Weights of a small GPT-style language model, trained from scratch on English Wikipedia: RMSNorm before each block.
Each number is 500 + 50 x the weight over its row's rms, rounded and kept within 0 to 999. Layers, rows and columns count from 0. Numbers have three digits each. The size before them is the row's rms in percent of the matrix's.

# up: layer 4 MLP up, 448x160, rms 0.118, rows 385-395, columns 0-79
# down: layer 4 MLP down (transposed), 448x160, rms 0.0375, rows 385-395, columns 0-79
# gate: layer 4 MLP gate, 448x160, rms 0.113, rows 386-396, columns 0-79
up385 102:441454500433451519505489543459460539507532542466496548539479556608477446465605474523464523517451567399520536442476432513474571436516442522559493471528579454536572514475598474499500542414498530502474475413527499472483404452556608570525518515
down385 102:401469515589519484545544485546635419553523451487423578513419462552493550451516538500513473387525560549499479511524533449483477475447414503432501491541492457511519380509468520614551518451470505547501479444520549481583431540600507519567450550
gate386 097:531474514520528455539439488570473553530550514444586476490594553530532443572498486478500429461521503613523544577614498529441503503525504531544579492535544457582418516486393442518474383508511509505494595507589541548524467530501480447441496366
up386 100:543482559540505551526533509470505437465587499539502501449514545494489479521537465396470465495439452486447569517466595569591398652455403464575379501458561452464502573522480475484507516496539522484520511547500540462418523479449454554572520465
down386 095:478533467525568555434457428468495496522565492489516462453484446489460529523587454443545465471471367520559470469475551484628441477488453471449590480547466473477455506447463464531500510343389506511454415538575495540503553496473441484448466496
gate387 084:462507501475445500472461460505493482507530569541501511471542424546418528496514498480472539509565453422537490535495573406419500559552487541405411496408500451437471493545404438480511465444512531468554423461509481526545560499423550521546568530
up387 092:455476535540573595460522473468386507447456501482530524520552484565513518491641492472424522480505593534527492443582397531562538570563518532519488526548488543539590516517575551552456541490541439417490590484408547437490451500455400480502485487
down387 100:489490513443534504475506453497541480527484521537554547495492522552463454502502409540542595457505495505502512439585480437439521556581547534479527464468547494574399573505513445493475465612504482567588458535499542492520611424574528547600512483
gate388 099:502426515527511421576508498575475412529498455558533507450433489470421432472491534540446568480433539498491443461546446610510420503539509548488570471541543484485557438554424494478471486557481503510610458427522567496582482501572548412446515424
up388 097:502443418569485463538598429483506505549512469449543505523449576491591523518388458482592582491541488369528552518478554451509485431489537448490576492471536461444514564526483551465439444374591510566489524484518512487548450535560469578572533459
down388 095:497500482481497477467449474469451495463543546415536559412529519504436493492483454509556463502436464559469503512556482469424596563428525398603586570400493534494481464536524539610578527587498542444471545560522442569382529474485493503575466529
gate389 098:473470526544561488593507483579512492509607390566492496456567514524430409453451523493458621457400505564476485485464437510573550522590512529472434504452477419444459578424386459462423546454501495507477492501468466489532561523576482547500504521
up389 104:523509503504466486556500459610489474467426394470478450526525461513544466529433613414500529528400616496544493478523406501579406501565518489456406479540521468514498451484441523540426478470491482590485500529506504562541515520497568531447465521
down389 100:446451481555493510650469490521623582505565459543378456554452515503453394539502632420521513537484519499486549443460435591622561479536472456480560430456482481443561490525521502535572464549494423452525444475497488503456437646556514472551547518
gate390 101:471446549476436543486509402539417508594522615474468498484465524526529477486438455521611570541444601537510482526447456516488527503456510429466500469418500488511464521511586543401471491456523473487462423529510496517456391550572543455549445498
up390 103:416503416642481455463474479537455484407452520418486540479436476516482481470433511516407526438448471390432588548562503515454467465513521580439581538447475500500465470570518542494471519501497580575512539477503493479563508498428451520454494429
down390 102:560481529437543507568541535375505505577425483515479547509460489555475441489539496426483544539507518570461502515579457540480421408507461493479402478522513538449519518376524465475514514570488518503540483476491428565507522522552548568572535534
gate391 104:415558529510494500518592359414538507422542507456562599488458516485448490488527452507517508580507553611384460501431574476479532469492483589547500584404484412443530443611529540525565475540478474464506508473439463491404496531558495463496531470
up391 108:576492530529478517379546589459479406430570524450524504565461536510482537510470569594546505436511561490514540485548466572545450530479548568431576516544554547482522508529464494513443540441450427431452380514443452483464524525557378476458539564
down391 106:495529630517461422484482584495507430474524628529419496504523544543497529493428623509531509505548482444470493544508451482487424585471520560470512519549485483441516439432474547509431488456504509523489516522499453527542560483517525410339500557
gate392 103:449420534495483379499453546496489505567542420585525465434481581433540513578548592463409544434452461444457481450427533434475514531508561475489532500449428501517532502480382485544426531506480526549500558470560572493444572517514579497548500470
up392 097:437437564495516499510442476509478563530600470523486439476553620410513603478512598541470528521446559429583562440584532466479481511505527519548488457389358437555544498484426430473394468471448583558509533454536504432461479523515577497484478530
down392 102:609589463484459381506522518602506458538588522495529502526526418632507494511479441442483527491426587529474456567504537503470584497542434497506465458510537516496554493545559515558477458505491469433456552479446485533565504393523491410610552476
gate393 109:471413516467467482521541442496527563513395518469521432538519541497420562556490386556448576587469553438523431497449450537479534532523487446400565541600539491484526464458452523551516463501488432468516568522426566449498514523530576556450506513
up393 111:523578451592480429466544614596494479479590525524562512461541538485423457449513496523428522431510519556570537505548508488538535468458507426579522442510461560508464567529441514542510562450511568527515421531526495600568517552444475580487527471
down393 106:515459488480556461468488499604502495548535456500490463476491505485556393498469573525500464406532451541501471511479480525450505395443559517562608507473555540420388566534405656503438459532502580489546470485543470504483461572458455492495543528
gate394 103:461468498449464494554425518441549405531557540584507432505521542447494471464553494505537513555505526639490520527511545514586447498490513448526418467453471458484474477452482346378393568480434431580540500505511576505396508460572438566527555516
up394 098:457432487418507501540473550470597497477484523544568600537466524471447536557539637569489533536447539517510464616462573457515442477560526420476464501494435457493585516524504499528535530477564454488498475542504528554473497451483530550534618501
down394 097:553545413441470528535460518606550453533492521465461480452505508482511608492509462535522495624602438450432547535522462439519492468496484433529512483571568529521538543419516437500525498447532580541517460601465534537459520474547428495497452541
gate395 099:373460534471541512479431488474504491608572528493481506613522530476565502531485495520509584475404600502468442541511628602462465556501492489500558513508550523505518442461482414587441472478510506472537479536445472402513444495501572550564524497
up395 098:546480652496508480515425568477496477415403421558492410521574478583590487540519534478462497504564518500562511504533447399578348506493519520483509521489455445434454555436449466421470466469565526491505460453546589522539536449494442487474502443
down395 103:430549558511505496465480562484517612437547513491486578454459558634566407435551576492466532590534502415574488525513554513568467516542417477565544463478521460411461484551383507472585481458559475421491532511596479512522446478431474444493405472
gate396 096:558609499457398558458435452503550419543528542520487543517523390425419413477516501534443507571477552500435507516580520471462539538541502434494527513534494511462514559554467505588461425493459535412518465476393525466518559543432548472542585518